From a checkpoint of a small transformer trained on Wikipedia: width 96, rotary positions.
Each number is 128 + 24 x the weight over its row's rms, rounded and kept within 0 to 255. Layers, rows and columns count from 0. Numbers have three digits each. The size before them is the row's rms in percent of the matrix's.

# up: layer 10 MLP up, 768x96, rms 0.126, rows 646-714, columns 0-95
# down: layer 10 MLP down (transposed), 768x96, rms 0.121, rows 646-714, columns 0-95
up646 107:145120074131130141159135127124170173110152089096135133116094117135088092108152137124117142127131119166094147156130158105139138127121124155137138179115122157135127104131171133169122151157122117121161116078143121098143078143084137104136120130117100149096104149125148126121176171159174132124
down646 114:109114068099132172106118131096120139092106099130130081132107141158120114096129152115101158144141105180147090128119129115122137099108151126135120173105126152144105128136159189100170162157112147130134108102120140111104134136151130081158162133136132170115122115154126081144122152135116115167
up647 090:119174116146123069147147166139112119131135112121117115120138104102143099109131138137137110138121184175098173165119131119117187127126122109129131114090118101160120148120141127133132146168092148130133146190142140092142105113136144115147116126156097176126101114180099131135107127124117153072
down647 094:113129130104104095183143144103124097156154140130125157120173133123107115107125149123094184120150111118123147121086121153102124124116160120137120111132148148125105155098137127153124145193132150163140102106079185138146121146160152145113133189088112117158124129098100142106108111119107144102
up648 100:132143102176134111104162110160149125140103088132122097127083134147128098129136075087126149171156100079147119094112119141120089139111147119149154075128089128141137125176117126104156118113153130128115108098119128113125110093078121088177145124140133122158137152157147117132136154110133148159
down648 098:117163154160103108095115171130118049137141100139099163137112140188115109112102106102112171135119115120133136148116117137135126136113118169104120153127123105106122083129187106114148097159095114114180145140133138157098127124123108143121140105130103155111132122128123151147092139146116085090
up649 111:108140101136131132117104082104133150136123104109173138080110129112133095118159115157140150124152170156182167125136090138132075123109178061150103174156113094129106123161136135124136129117117117128116159156122142140158121139142112088160093120140133129116119124143109137163116126092136098155
down649 109:110090137144147099169116161122096149102135099142136136174154106140128100117139109156136109115104173114138102082150087112152131152091111124137151090105125133132147140131124090176147112130104090165102107096138122127060105141152160144090103103104108128140119126122160105130122147151147166120
up650 108:150082120147147104167166084101112155086099098127182129136114129106095120112127119128136128121132100147132150118119111077100111126100128137170134101122117142117114105153067106146133173144129108099115148131116144104164071125121169157124136140154158147137098091127111149157128144131104102150
down650 108:121134134142142133118135129114129132107152141147167116148127142112177096103145152163105138103125147135135124121128128139133085133109161113141088126143111127137112113153130174124151126134122148122165184157077173129142143156063129085114182183097130132144126101160114179171120138110145134115
up651 101:139116095135116115101096137122142134191134101158151117131117123072117137131138126116195083110108093143114132156129126105159116147123133141134139116125123106116143157154121109166157165131129085140126128145128123157119100109111097059110133165138092120132129093105163147171114179116137160115
down651 100:109138130131100092152117139085125127092148115082120142136098108069116126108093151146117153071151090117149100072166118145113092156148175121135142116125127140134137075146124149141137128127114132113117104115131145127126143123081113153146100122154150133100165106147109153144106162118137076147
up652 097:148159104117104131095134097155087127086133103150198088103133090084112138129120095069112121116154100144153130118136120094102156126114126171104163092168111136129098107158113081137102158115107124130116148133153097116111132116138135085139125125108126160115157137119102132147120138112150129108
down652 102:141157108081165132155140097129128119104124154112103149126093125126122159080139152103121115122125119150114140142128130156126138144094141157116120143122090171182091167154129102117108116118160124171073167139121163140104129141120187143147120138113084152129118129091126116142136081117104145086
up653 101:089134143130087172111169175129130149143112112129152084113090099099111131130127125129176128124115177100104143100149101098131160174082092113090124131145128165155122111103116124146104137113068129149119111153138124138167104126117116139111142118121185121101105125122128131143111159125163135109
down653 098:152078145074129122140101152124111143118120148118175119138106111107143125091113170166133178149125170126107122093129121123108143140143168105102113118090130156112119128134173099148128145139105127080106123109119178162145142155137109160103154146137123135136125128184180114133155100135100108122
up654 108:101090126136089135141130163150129150120108104141110055104120106099105130165161121129147110093091102159102126136115150136152126121156122149100143136129116106149125133144129162095089134159135138137135193122110075130157131111120176149127157114119144147127130132131116165146161143077164161116
down654 104:128118132126127122186134103107110091159098103094161133141121170127079137158093128146120132140082115178139106160100175115160152138134135147127136138128113096102118161104109165119140130153141107145129160118090111087125106094141168093107116135123151140122148148142080142129149154154095160119
up655 098:093139097151135139087137089145180132161106106141115112108129132142092170130157117105128154160143130113142140145174131124100063152163149133130080156117139117129126131114124100129120160151151161138078121126094090184155123103135108165108137095122107137164147129100129150140138136129151106147
down655 102:126112149161103148070149077175185126151110113120106172143144124141126145149122092128131122081088144116117113168124146159129142152132134150119137113134115140062133108115133138190149131094140143129118104122118130135151145153121110149103139121111082129103118124159129130056142127116110117125
up656 097:076166114137136143093160115141152151117137105145146117098147164142133132179128120131144182143125155079106129084157138145094151170173129128119104142127128149135147119115160131158095127156126124127098142069159127116161115121092140136100092138093110126073152105109130122138134133091122122141
down656 096:114145134060139086183112132143139171121138111148148151098138103115107141135129105120157107130152173104134086087158131130079164149110142136108151159137163172126116153111152151123123093109155143115111092110184140131124131124130170138095120130112109142093120132169113125157151116119106126140
up657 089:120128139097110150128185156111155136098100127109094110116162134146106150167150112111130099132100114114149142094116148095083136156148145136124079160108149140115119110146101144090148136110143141127165122110148115120109134148073165141098163122157119154132108112135147093157161133089104181152
down657 095:108121143026114153143146124143110149160095117143139096127155097115129108113138136116115115102120098104114138103149073131131096139135124074154142130106131144106121148143102098104124120104074174134106114127123123156107140138091118155127125134135084078136162127143165129133128125124138135087
up658 095:123098136123137155104120157119111162125095150118129129124124083138133091131167144115137113140131127138174157180100131148138142181097156112134144139122124081152153123128182128140069130144077159140110145117156136083122088141128176121122080131127126172133127147149082136124101121116111116127
down658 096:120143134114132058144113122155113164159133131144138166105142142165133134129123102119107136091128121172100136138136132156107110130143133126096121128106148161118089121129156154121121077119119123170188164105158160092142108130134154111127119095122168130144150139134155128182144185105110122168
up659 103:114138085114142132121094115129120149115149132098176148140109115083131123194155101102105161116116164120146133152133089144110082102086129142139158095159129111126097149112102137129104139117091136172146190115148131115141115084123116124129108120110125126103115118160068134166147138139143124147
down659 101:133171164056152163112110143126132156116143071155134115171148094145175126129153149131085088117132145137150108077149119122150135105137133122125119135122139111106088136133124131118128091141139120133131105143121156097117105107102088136131164151134122156160126093158158110066123127106114103135
up660 101:122131160124110116153121075094132152179127141123129138095121124127114134179145108129080158150089140110146139148112157124112120110089122111199114113113140166138105143128100142148087147106105120160121139120117124082118109099096109118182093122148142127113127115175119128174107109122099107113
down660 103:089099156074079130167108138126124166137145096134115107108144116133161139153160153142114094118108123109097132164144113134115134130118141174168116088100134102147126092151113116134110180105143159134144091092095124095102133159119132135116123160144152113112153119120146125129105100184137170140
up661 092:107123081108116105131154111148096120119140120101131174141135130154094141187132112081147094151111111128123135118173105111108117158111122146163143123162132094125085108120139144132141147158087122130103164097182085109157140153098143142124130118126138130141153153130106098170114159118171120164
down661 091:156140134065065138102117122172141070103106120087159143109183115121132129144132117119099130107135154155104116139172128124150131119130165125122129115127107142155135156113110126123106127110153104109108134127129154102077165132111125124122117137086147124177106160101127133143121166162163098155
up662 088:154141096119112140126100095107152130126104156158135129142115109118086141174134119094152126128119112097132146136154132124146160130155074094102107126119157155171147138134119183151110124153110165161133148131165060089143136130154151116133124088111144148125117153109146148121116152115175147078
down662 089:125143088114134171185121102159123079136106148120079117158120133161146103139126171103117165131117121167148142108094131121157080101147105113101098093121108128149119160144105129124117090149130138170113144128115099139080115142143119101134149133121102136122134149178102138107151107137122180110
up663 091:129102130115142181171145075120106139110136098104140104142102119153091167169123098105109157146174127143162125102169120111123089161114148116119097153129127145087134130118128147146143142141145089107134091145122099098133107143091097102139177112125145142118125120084126146128133171113128104171
down663 093:102129080032119125150109084147099092129137116150089115111109127091123144131112150144097132107159172122079100149153117088153152144127133104120112153126117123150134107139152131131157123146122126125155123116146140160126126144153182147143163131119122137148124124144180139092113118103141097145
up664 105:094121142129136117143107114148096135104144138158145110099172138100102149155128090143151122164133124130141188071152126103102093148139131124128121143146117112172150124116088110196098110149135120096115155099124115101153104163104168120140151122129170159142097089120118111161147136140105121118
down664 106:117120094130147100091114126126120075175153116143136139154129115166105136160117128095136154162158095108122150127116093126118223125100119150113145110164149120129140125127145092142115104118101132150188119127138110094094116127115141129160088124167134127118123127093130141082147123126120093114
up665 115:147135130142121146096131108125126166162118093118136118129128099132128128148130145089172103128150158102115132078129161132085125131116164069103129090141099131165105130133162156143151162126132120111137105125122134067160117084139126125150104153158151182130102138128088187108130138113146145110
down665 109:109122164073107134160127128151110158093150145179156124122139116154158107145125153106158133098093133118096089124100148116116127137148156107128128112138106128099125131135147152139097132120140143084115172150110157139183130154142143107149132125148120073139126128089098171100096149147132125191
up666 097:110169113104097146156146127172150134157162132106112145101175144130116093174122092151122129130075089142161136125167125123097149179130137112112135069141134134127105111123105126116111143103131114130119171119155107125170096152109112104157104123147120117138149148097109095155150115120174129157
down666 096:139125096049129140145095145149093171144111092128161146146104129141135112166140135161092159130179129156087136137129108149131092112088165084128122114095140146104116146149111166122086116127155144140146104136123131111115171132127121107118119130127158128104154129138076120137149124141159100158
up667 104:128107150133122100131133095157127139122090099120105158116108134140130129128140122114134151134129120149151119100174151137109183115131158145154172133110099135123162154134101172139111145123127137136115154082160105098124106126126156128141107193137189143164180170110090119159135181139129117140
down667 100:136122124116078127166150113144140094141157086135144092119119125147126116164127099140118067074126102153171095165128118105134097132155131094095107117158147094138168098126150123140133077154109091137123102105131129131115150117094096110130128125112160153157175122136087154135103124127132110144
up668 100:153153089148082146105172086132141129106120100110115134123104130137123097098161074092167142096132164143132149095136165108128111115139155121211147121117138129160118103139117143102123134133121131120128138130089101122153157151082104088152111131164116124105129141117148162145101151155128141118
down668 098:079113098166077103088132148114144049131125105130128144141107133157127127128109130120133081098157149087132147104136169146117138138118160152108168124121139135108124108125170100090140118151148135106122103159135142136120130095102093127086118098114074104145147112143142129123139144112080119128
up669 121:107120131161155161087118145166149144147111119103167124114134147194127145137133132151186124130119138151162167111129162138117136116120134087130158084147148072121078140118133093165133152151153133124117134100101108120134098085129125107141128120115117131132133096135168093132118112107105178100
down669 112:161148155114111163107127096109174148135099107146171119094106138104134124093117121124123177138144162151142111104142081134128121072152126139177159110131131110120148124097087117133095075103139105126144144142099158141107126144185125122126124103137144139098168104130156166145090135110119140120
up670 094:140130130118149122122148116066119143116104142129145149119114100142122109163149082126134089130150173082124148119114137137128160172089134149111173150110143123104119135118092100122066155100120072139085131118128101112121122138139119065125113098163122143095148155144115127140153164110154114119
down670 097:097196101061096114146145121109146127123099132135143104168130117150161062105110142081119132149171115147118152140099099083109137152131121156135143140126107128158161132132148130110107154115134120171150148117135151117110139112114099132119137119129074131178112127132131129113137081152130111114
up671 108:126116098100115136131102154129118131159140077124127134082100108135102131156149073160124130111135117144130157143157137102141114106107099127110175106163189137120159163144107176168154154137122155125162133089124123096130083134104164108102107121166139130119104126138099118164172119135134139127
down671 110:103127121132137114164131117075125080127136112084096113114133119135103141154132134126173154115115065146179130134118125119137136148094141123111136121126164127149097178116139165169126098141113166140152129111111133118126117146114123151074100145122152099204113117135135167129155101128164134118
up672 086:130142084092099107163158168122108110126146131121137141132106139147091099111158130113172110168134122143110136131119143147086113211092148121152131112104116149136131087110137132135109119132092124111145129111164112113137116107127105128126062104110167134160112095137133092147102169107146135156
down672 086:080176107071066113160112091130088061096103104069117147166125131115118145146112112127138123126130142153097132135139109114154146119138128127140127125114084120129124083133097111104100110120121108153113148105117114142127132128152147127135120128130140108129105155130098173146099126123159105180
up673 092:115160122106108080102102100113172120142125118084131169130141130114144117123166131106156117126131128076150149116147152123111133128147135088124129154085126112154137116123142144159170144135155110126124144105199147156163134129161103098144148133177122141098075147134127129178123115119088123154
down673 088:105121119073172088136133120101073167144116155146100142107102104117118140108117139093117125133166155113143093095140125178097133093094145112123101128176105113118141123148154095129136137160098103148151126097151130141109091139125145138115108161119148135157101138104083123144170149089111117124
up674 090:161119124155179098142129152150102152131143099166135169129089159095147109085140094093130134129090161174151138133139130148076148135151151099121103146139154125118115131098138143095131145123094115133145141162115089147139128107138109155132091131165110134085122106107100099125145128085137121080
down674 097:129114120081127118205138116141089150105141125112111059130091117110121131126130083130132100117082140138113161140127117146101114146114095122127171164145104114116145115120136132083102121157129170155132120126146157176130087128130113135155110163102133100126100151103143104104136108157150125089
up675 106:125098079212135124132122100097153119146132094170131090110104111133136129084118120113139088149132093107166143107109141110092196136121130118138120106120156141124161120146109142152085139125099115106127132124163091148144118110108099118102124114099142114073145126152150132133114106097132129132
down675 103:130148117128119130170131077100135065120150110155134121123151101151126156084152084139135127132158150156172118124135190135135103105121112128142129145143113156132107108111129103117135076090157169114140137105116126138089125113094111165118141121125140146099135121160195088139122139164110135124
up676 100:145111118183138162117139153151122139142104112111100081122139105127131158151186120138117139153127156141159122142155089157115095179116134128081163128131143076152151128125157135139103137156140151184148119102132147108104121105121131128164083131173183131114093105131127141137126115141119112103
down676 102:152107146073141114192128141129135142123129144160142115099167125152103146178094137139130115145134127131063109133137160166102119149121142132146131143145156111128112124103134143142156143122146121132119105069131122136103163162120110209161138121144134155090127169118134128101117126159124140164
up677 101:083122106125115098120134076102144124126175105091100090117153104123102156121161115145130146143103085153123133114148105100109153133139126136152092125099112144098105119074136121122090181161082095127091111111167137149118126079108134134134132140170124131136110111110155117123162101105131154123
down677 101:127134147111109136141104094127112134120156145130104106134145090108153152098165145085113100125136098134080115114129105138124128164133214127137098077099110156127132096103097138131159105158152119119104185096140128132099125112113141132129147101091103090161140140147123185123125111127133136144
up678 103:084137124147100147129141104115156173131103130082124112102079158155124110100128136138109137166121122121077172108126159172086154134103140157136112132099141124141127105171138126126116129132136159210102102136160108146122098119163158125124121125146115133100158086110157125138099138123143138114
down678 111:147117143083151116109104153139112142069146157124156141149118057103124135130132144110154138168109125146152175150138094118130162129158145124133138126094121155123109097138155151109092065102134130146128111151128123123111088122141112111134105147128177103121132131156111104111063124155142157145
up679 105:149092129156126141138148145090115131109161095076133164130112088105086103142118126136141122159154113099136148085113121142121118106129114107152104072127118135126117149123127149104107157193175116118139132128117074110123174150128155136140131108141131148092081128078140107121163119115162134140
down679 105:127108161165137110126136138105130104128131122168073150132147133103184122134127135129161112121121146102139081161071108122176136121135146119145099156145116101146124122144130090109076172167115122112127155153106131126108143146136178152122129091134179114139117137158106084124129084128156134125
up680 093:108100130152132155117130155159109144158131111123095118102136076115131131152137131157118141100124082105142171161117192122085131121140122114162129111123096117142132122168078135125175134123117104122080125115180130133126073128136152161160122122152112137105122130098131187145149102123140134100
down680 094:183084155122160112159112104112118182121144098137116135113118157130164160136094133108094113179128146130178139113086149128162104121135136141140130156126194166112117118142142144147122106146158097130120113131098137143132128111142128107151118133147094136090181128140162096103097116108140152133
up681 094:137153127165120125101142117169133139137140082122130144147142130113114164140084104114148144120143140158122120081132105077109140107136169149137121142119141163124155113117113165134072139209116105158140173113139125110162101091130113145152154132153140130102084128129137108154078148121130104130
down681 095:109153097124114104184116134167131102115129121114143102154147164185098138160151132112135112107095094128097104090115096130108150143145121158162172116144118121103157150147149118094121128154126163147150128173142126094104164142129112125125111117158150114154152138135109122165130144175154138186
up682 106:151103104130106151146169117092147130128082128116124112096128114133112150158114136090116111142121085123175126116138168136110137107114167082170127108110123075107111141111121158184147149147116100153096121168130123090100110095108126137184101141129103139158120124125095134157096131142155121149
down682 106:148100106137125154136137182128134139122107088121131125113124130128139125110103109105099137152104162128102148126111139138128182079129129115115099173182135101080136128157142191112160115165127192127077134122135129132113120123131134140098152150135145130174159159141153136099158119129109108155
up683 092:110127135126126116103092182117156209152117138147123101118113159131115091110130136132120127090145102175122155163123143095140167131169109095135093112149136111097131118144113124196147148178122115160081095129099104121145137133092120096141124114149126132126135107127123161124139101113110135135
down683 098:140127110081120111153111068138121133131099105123137124102157147158116108118112107124129133153101135169153123127171066081148165117100113144135151097166106164113105128122096153149123124111197114119132140127149160129103113121125133141129160097110109152125145129125110093121168087127099143085
up684 101:132104093116067112085120119131151123169109123132102130133148163157087161156140138096144137150174134136109145099135149172126154180100114135127112099131131106085089164159163126125138171103143150120148111140167119118151085155128115123125114110162102116086119109105141142138121165125104131120
down684 096:142112149133104132112120075138102116125145144108128134128110127126143162073099162083126129169063141111090191129070101138120094157116101125137120147126085116120146128161128139105097116122103182132135152122087106150131135108104123116145124111132155119095120104173137148148123100134108132125
up685 106:111082088136111107172172162144141125166170104088128127124107142131117144117170079131165119142121129102131114124180096105150113139113171117119167107146114127154121118141124161154135124097136098138095141108117060128154150160089148121138114108094134129133155144139142111120120141128102174129
down685 102:140119062090103075142098134118106106162133144086139159107129113134124150198098111134138100110118140135142128128178129134147126098153117080146126115146148120138112161137136139099107133133173106104169127104107123144140136153108131116147110183108172121117113098148134116170143129140158109145
up686 105:141119109145116099113116137091172151113124108095147113131093086108128126143132108126148106167123088129184158105140113125146114175086139090107149116138121158131130155102139164161139137173127154163126160089118081119126148135154126140161148087167173152163143100130121149126142118132111109147
down686 098:123127121110108148175145124151116147093137114108131101143144132105169123158098095142106150155144106131098171117096130138128178119153144107138197122142146173119114137154128130101174154145132144187124131093124088142105129125118111117140140126147154145132147121149118127176110092189101137103
up687 097:093122096133103171153125143122098129163131115131103098092142143144106121153154090153135128117099155083180163122112125119109097134141114129126124114102140103135142151116112162102137129087112184120074147089112101085123081136137170121173152113108116123138120147140134140105155130131170157144
down687 095:126123135122150129182132144153154094144132148147100107145153119169128140133182116132157121093127117153113125151096120140104163151180105165078119098116167123102126153145105165082133115127133127096122110121149096132144150100146115109184133139146141147120127121112074135097121156120167171117
up688 093:098144132117138127117171141127135135142126111121143075103131118106146098146116120134118163141142096101170153144118197117144110108096125097145090121115121148152118152177127132134125144141086077118145169105146129113135095116071134111134146170100115131130145130189079130173114120135132122118
down688 093:118179088111135130097138139142133091151140125091122143112123130133130137129142182100103130150138109095134133117106143184129109117110134137118101092090145078076140153122107128130147156141118109123170130132144131123109101139103096150099143098087095065159132113116114163143109134173149113095
up689 090:138133095148150132132119142147125145080136118090133135104187132158122179132102107114137132139096160134127156143170118136155121163153118113127125127175133133110122143175156141137140150168118125153121089087127119134114168117132156121158123146107110133165125097125084133212140129139099163111
down689 093:154087169108100143111122102109117152150136124149164124113152118158152129086135146120138138148097165068127107141139131152156106133113134156065127115129134148078127128141153135163123129105102153161111115097123162134099173151138123134172118165118121115138100095137156124163135121146121127063
up690 092:133142163179082146115138114108134134124113088136148131112091140149090135136167120154124114121134120136136135129163112189077102118127129107141151174089149173158133076154103083131107144140122138116110122075135136099117117139123137145147140098117133157145109148087137080139092127124136163121
down690 096:142138155100128136101154133069151134106124154099145122098067113139106124148147115141129065154142130100099135107148163113088133121148117158081135152168132085150129122109142119148158139133135122151080114131111131082086137153157179103123155138108155130123136145111115146137102108093129154114
up691 090:152145132143127161146100137158116143103137109118148083115111137165127153121128101125136091130106162148102119129170077136103122138095134090116136159074131069109184106107119104124135119140121117147093103138109087144184147139106130124183127100112122127133107122124131169142122153078144138115
down691 093:154069156163138169141158132144137100183082156106106118101130114129115143124152116169112172124138118132149133108099098165093117135142116115154115133118118140099147143129096166118107107098124115149108173081130137171113121156136126115121131111126143106119156113149126152111163118197117099143
up692 104:104101142174147147107108106124120126130131120128163158105107147103128100125154095085122120120113167101101121078142167127127113145113147129141142122175189156108155146152128160165091172144161113115096170140134145127115101146145165149149125096110154120080106120114119159138155116133132106096
down692 102:109137140118093146078127127138142129118108118141114114086113126110110114142125109127136154086126149141106128105116119129139149177128120138154146116138141164155130120143123111110135125128129105086139164112102255130119152118108108141107149104108161100152163155112106109134130124160153110133
up693 112:123130131164119147097101084107156136136094144112152110135097143154087138129154105100161127132086144133156131082132086118076158086124103139138073104142154098133113108146140118105127142127097122088091168123137062128134103125113148121154127153131137177141132120124110156134122152142133161145
down693 115:147139128154125130097147106111156145168155132175112124135115174105107109067113139118084129142112092126124108142106117111136111114171155153126145123155100133102097142117120100144139176074124049114137110112133141139158136125153128144114130137109120159154132143171141095170126119104121143165
up694 106:121109093136099107140126136134151153129162122122128073126101130138155100166134136103130127159133094083087119082138155181109166177075142128126109146164115131108166162140113114135118127139131136148094134113124121132110152149103143121162152129109151158103096100128109111185160132103098117109
down694 106:075085143092146131116128112136110152123165152116138106109139106140138131149092137125137119156102138074116102139133136153122190119117116151118094179136129126123139121103093145144144131126143095087119092118115162183108128121145086095162107166118154141123107090134108105150145151104079130129
up695 097:172127076122099113153132125156096128143099105107174139123094121138145131190101111085162156141120133123104143109140122103096123118093154154122093153138177108164094126115130140095134175174131111123145139115159137148152147138146143091164123134155129119115121118102149151121107121127133071109
down695 097:071120129164092134152115162118138074084159119109148123126163133163161102155074132156105116088127142107131132103105164144113138150129141158116117161129107070122127098159100104119143095119121160084176107157119145143119154112106132122133121105161125122122119128139101154124146118160155137127
up696 109:130100133122124150100114165123142148133127121103153128120092087105101142124136109091157174185116131165118124125132132099084102108127121143143143125104158105098135116140165116131173138151123166113163149122127129102155156155073149118136080126181133121154109095143094132168138137135147116078
down696 102:110136127068106139191119135130165145144120115132085108111117135082098168125127127144158161140144137156117121164142135117131137143175123139151102139084126150100144124162111126168130129156140134101103087123177193139143137168096150139144122153125106137131136136106121128128119094117187131138
up697 105:156155151137130154081079129098141136104144135103167137083095105170123103117145118129158114124131127158121126058141118114104108122139137099107079161151104114108151154121120129127116151143152131127114100125134098139149110096133125123113087120139118139143057125072103140137173135110148156137
down697 104:141145133102132101170106082106162094135151141098121106122094166123167148152097116152163152142145160125148129114124134169106116124117123121085073175138124135120128197134132136100157119113125109100123133115163138099090114159117151120166116118124161167155138094119130155109163137120118132160
up698 090:116127104172104124111126121121109121157167111075138126103103125135139116098156151127128088132109164061153144113145122137146108154110154120142157134140133142092160153181125152173111141112117117132075137111167152125139087130117136097126133106136179151141099132143089066127125102137127111128
down698 095:101125131095111151113105101127119138134097153105144114156133149128138155141136126151097153141136111163172118098104165147143118147126142105109121140123152132151122131173141124142140134105143160123112136124130255109083140112136109138110146138131119129138116124116094109138149129133162149130
up699 111:144157137142148115124148112138146145109118130078146092147133133133116154137127110097179187159118134144113121079107139124140131091147106114144106123093109099133151163118090128091145140147141123125127090142122070135135118141104167138085105112144141178094151117104072112178137148113137120145
down699 108:160106135148123154142153139086143130170084125135123156124127165122140115139095140117098134124116130120103150114114110162138171109127152121133126113145095134111121104147125110114132112066154157147109113150099147184159144092137120139107140157159083112063098089119126155151094126168094124108
up700 098:098129156166117069103132114124146159109095101145140088125084109122136090136107129102163152162144106112111117113141095143171107158096131137153107103158137112135123106095125130141158145090115133159165118167121115149136135136182144130108157124139140123098119098132131135192113111116120133075
down700 103:139149168119139101171152098122103168143105141122115115145133152151152082138143142089127101166140147136155079149121088125130153141104157116119120166148128123098076117068146145151132124141130128119107138173115131105146143114115110174134145150112110168178134115142091093118120164121133142164
up701 089:133134072154136145159147092167159146086103119130131139120099141113115127097130109120113150183109150123108113107122097142105131155129175152106158133163167177124109134094136117146118127153102159125163158138153123144075123137107104133143124195125131128119136137169105136113122126126129177162
down701 089:116110149080130153143156172125121159115155155119132133136127175159104115145143131129153160132102140140096157078145111173109102123136139156132116119124152180154093150120155105098086141099129134131102110122145183157141104160128115153147113164168140130065141141120133137120126152123093139105
up702 086:102090114121160129092138155147117129135161114118141108145155125090145139124139130154209110127131114097147130119166150126112127150141170101168147138101155177080141099093118123164125132126114150178130121122137139094149118135158186170141126141113125156133112132136095152129118159091152144137
down702 088:134114148142121162096154114176126086103135127130131151141148115160111100136141117095205147116099109118112053150105130107147138094068144138147136115141105131105132132104131133134125126145127134094096142091131172142181115103145167115113121137115133095120122177138111113130096132133105134107
up703 097:119104138149164136093116135114164141135121122122194135091125103133139132109128133115186119149163154092122110083145114170121132104107143134113127101161147087120139154118156140126143141130122111113163130102154111137149125082111093147136073116160172169110145088126132102126106141105172123095
down703 098:146079118092124097154182134176096144144122131155152116156131162109133142170118132087099154119098153126158125130161168116086113129134098124129129139140140136093134131148107149139138076118152095131140127104150137123105177093103140122136157150147156096133089169082153117126112113132158143116
up704 094:094111078149115137119107168095160145112144125119128132139134118094125098129148143089126077175078165084147117099139127129132156151074102123124156081135125129167176123121120111125121142122141159089157108125085085136162148141115159142107119129131143145114130130169142132145128147100100123111
down704 096:128122110085159098135093127139142126110096124142150167143116125107102114151120159137097121125108103130151129146126128110165157097124116155093145154102119133093101094116154144133065091087113137140122139122164096079114179132139111117148157157179117146105144087120116135114127114183100125105
up705 102:124158098157162160144158148124078148133129116132192121136104107112132141090157123112147118104112117149092150107108136144090113074111145139159121137096137094129147144144124187124146144182097164131127149113145125147098123136154149126137081127144123129149108148144101107168176104135150131149
down705 100:152081150139140130116116093071116121122108151133139090124096125096157127088098141122168135108150111093076129098146139143106121096146134142128154109095112089153128179109132136121133135099169107111117140147147152120082093133150122109123152152145170113129109183141166133122143092134118156108
up706 097:158099079117080150113151127199142163133133117120158096136124109113132141136123124146152172148103110127155127155126153115124156100118120179143145071119139132148151130134145149093120120166083150139095099127144115087147105134150136136111130161145110163150125116145122076161130124110120159093
down706 098:121149154067128103166125153101134146126105117158175100194127152102161113139134153131156108095080144070112098142126144132123125116140143108128145150165164150169128151158101167098092117127141150152137118118117122144124104119096100172107137146102089107114121101136133115142147121138137139135
up707 092:120115143149099124088121117141127167129152100122192114110140127144104120120113135171139082139191117150172139157097126159157109138089125097150111148165118110185129103136105125128136128118126118117138121102134096134119118116097138111106108109098159121116182170074158115138110152128108121147
down707 093:100140143130149102170125116143137160147130128114121142122084116150155087136174115134084123112084153111087121116130102115126097128120122138156150125092150147148098145120131151152116144145158068162124165167159175121110099142162133142135126145132104140111190133125128158132129149120145185160
up708 093:096135111171133136095151107139177119114159087104103112127161111108145141149144116139213107110098163119121134127143187152137099121127099128127093111117147097132130129133104117130103121120079090091107141092112096090140115084154114125148157133136142126129121106146100124130099132087150123137
down708 091:153135153160141111234101154147139101071132165131163150128141117114140145113111129141129126115123111106141125141113175148118144137132128140100173150130110140147146125087172133097122148144161135110154154139137127089142061144092109141097101137111131114145114119121130125120129144138095120108
up709 097:125114147149139106139144162182152117115102126143126158105135094143118091155148123053150069134118125129149126123179150088099127115144101120145125110087129147167150138156149149160101144108156103101135135130121124110139121141114096114138141088130126158101140113071112157118130175107131154128
down709 096:142126158133140124154137141110102161159088108135137142144143089143153086151146106133091149137135113132103107155135100120170084107128135094184128192118149104138133161119148132138130148139121094143157086086114119091122135153125144108112148099167189119165096107133131097117143113106140134144
up710 102:121093154146136090110113127073114132090121130124149078147159130123113102154162112116152122157102107132128101048121129143118154132132135138147086098110132174140148147136118137172117148120109120151121120113129121104130113122164110128143111129200132141101106113151125098141128145065133129090
down710 103:116146099138064151114132133115163072164129179108150089189145148128132101151105151150115150096092133144134136152124142088136144193140133124145080125123134123119115133115101113128103117153167139135119151150132152172138137137117128121121110119139144135171097111126130153126165116118138083159
up711 096:119111093102095163130133170161136150136190078131138140079113143115108102143151116149128138133127157147091127129179093096132137121149126159174112079125152147152142082110150124136139144134103135116147157131127101100150140076096128118089116164121100132137123104116127115158145137112109140091
down711 101:103110068038117130171124123156087146121137119140123134128115129116142141124118130141105114159076136099130099083129109128117132155148149136131133126151139122108108123102142133177123068108121130076127159117081146144141181162160122149093123123121153139108131149146137121121139133098109143124
up712 099:100166135140112103144163098120130157150083103130099115097159114161123142100137171103129112118078142109105139149109144112087119132127109082170142137137118126121195125162107135106114134161103098178095162156142112125136122134117122133100147116126145123082145089126116124139159149107109148087
down712 098:177182128111106137162198128137129132089099144155144133163095126148127112126140113090127087106129105113151100164154127099135143131100123108139166165113119123139143077135130108154153078087148125100140127122148136103138152140150143145125143148122119140089163181086121161129130141136130120119
up713 103:150169125123113152104100162110161126179100128106134133138094135118128130118138101108116123110145164160139177113118193110104168112067160123161141113145107127139115166113145130119134151099135119144064154150163128147164111116136164075140095116113124143125115145140135121153116131149096137128
down713 103:137107098088113124165160129151078110141157106098111124148096169121177193114126117134136119144062142135120130134152122117122133109138100117143155117143151104097077112105107147117124109135126136136124124144179124148113168147100143123137148096121120141116177096123140114123141115193108125098
up714 105:155151151131140151102128154164113140148142128128129125151114119147111092126114118130145118139135096112137146106156132092086102122136144113205123182121200120140137118162141110131133131152104132149111146151130133112105117106076117120096089141111134117147086105108128142126147112056109179138
down714 102:080103135130134129168105150104158117157183145179093132144178097167136098164140128121127125129140127095124075129139119123091154161100093130135118134119101138119120159155145158159117110098109192139123135086131143136103135155121135100151085132126125117137143133126131132089129094169129144140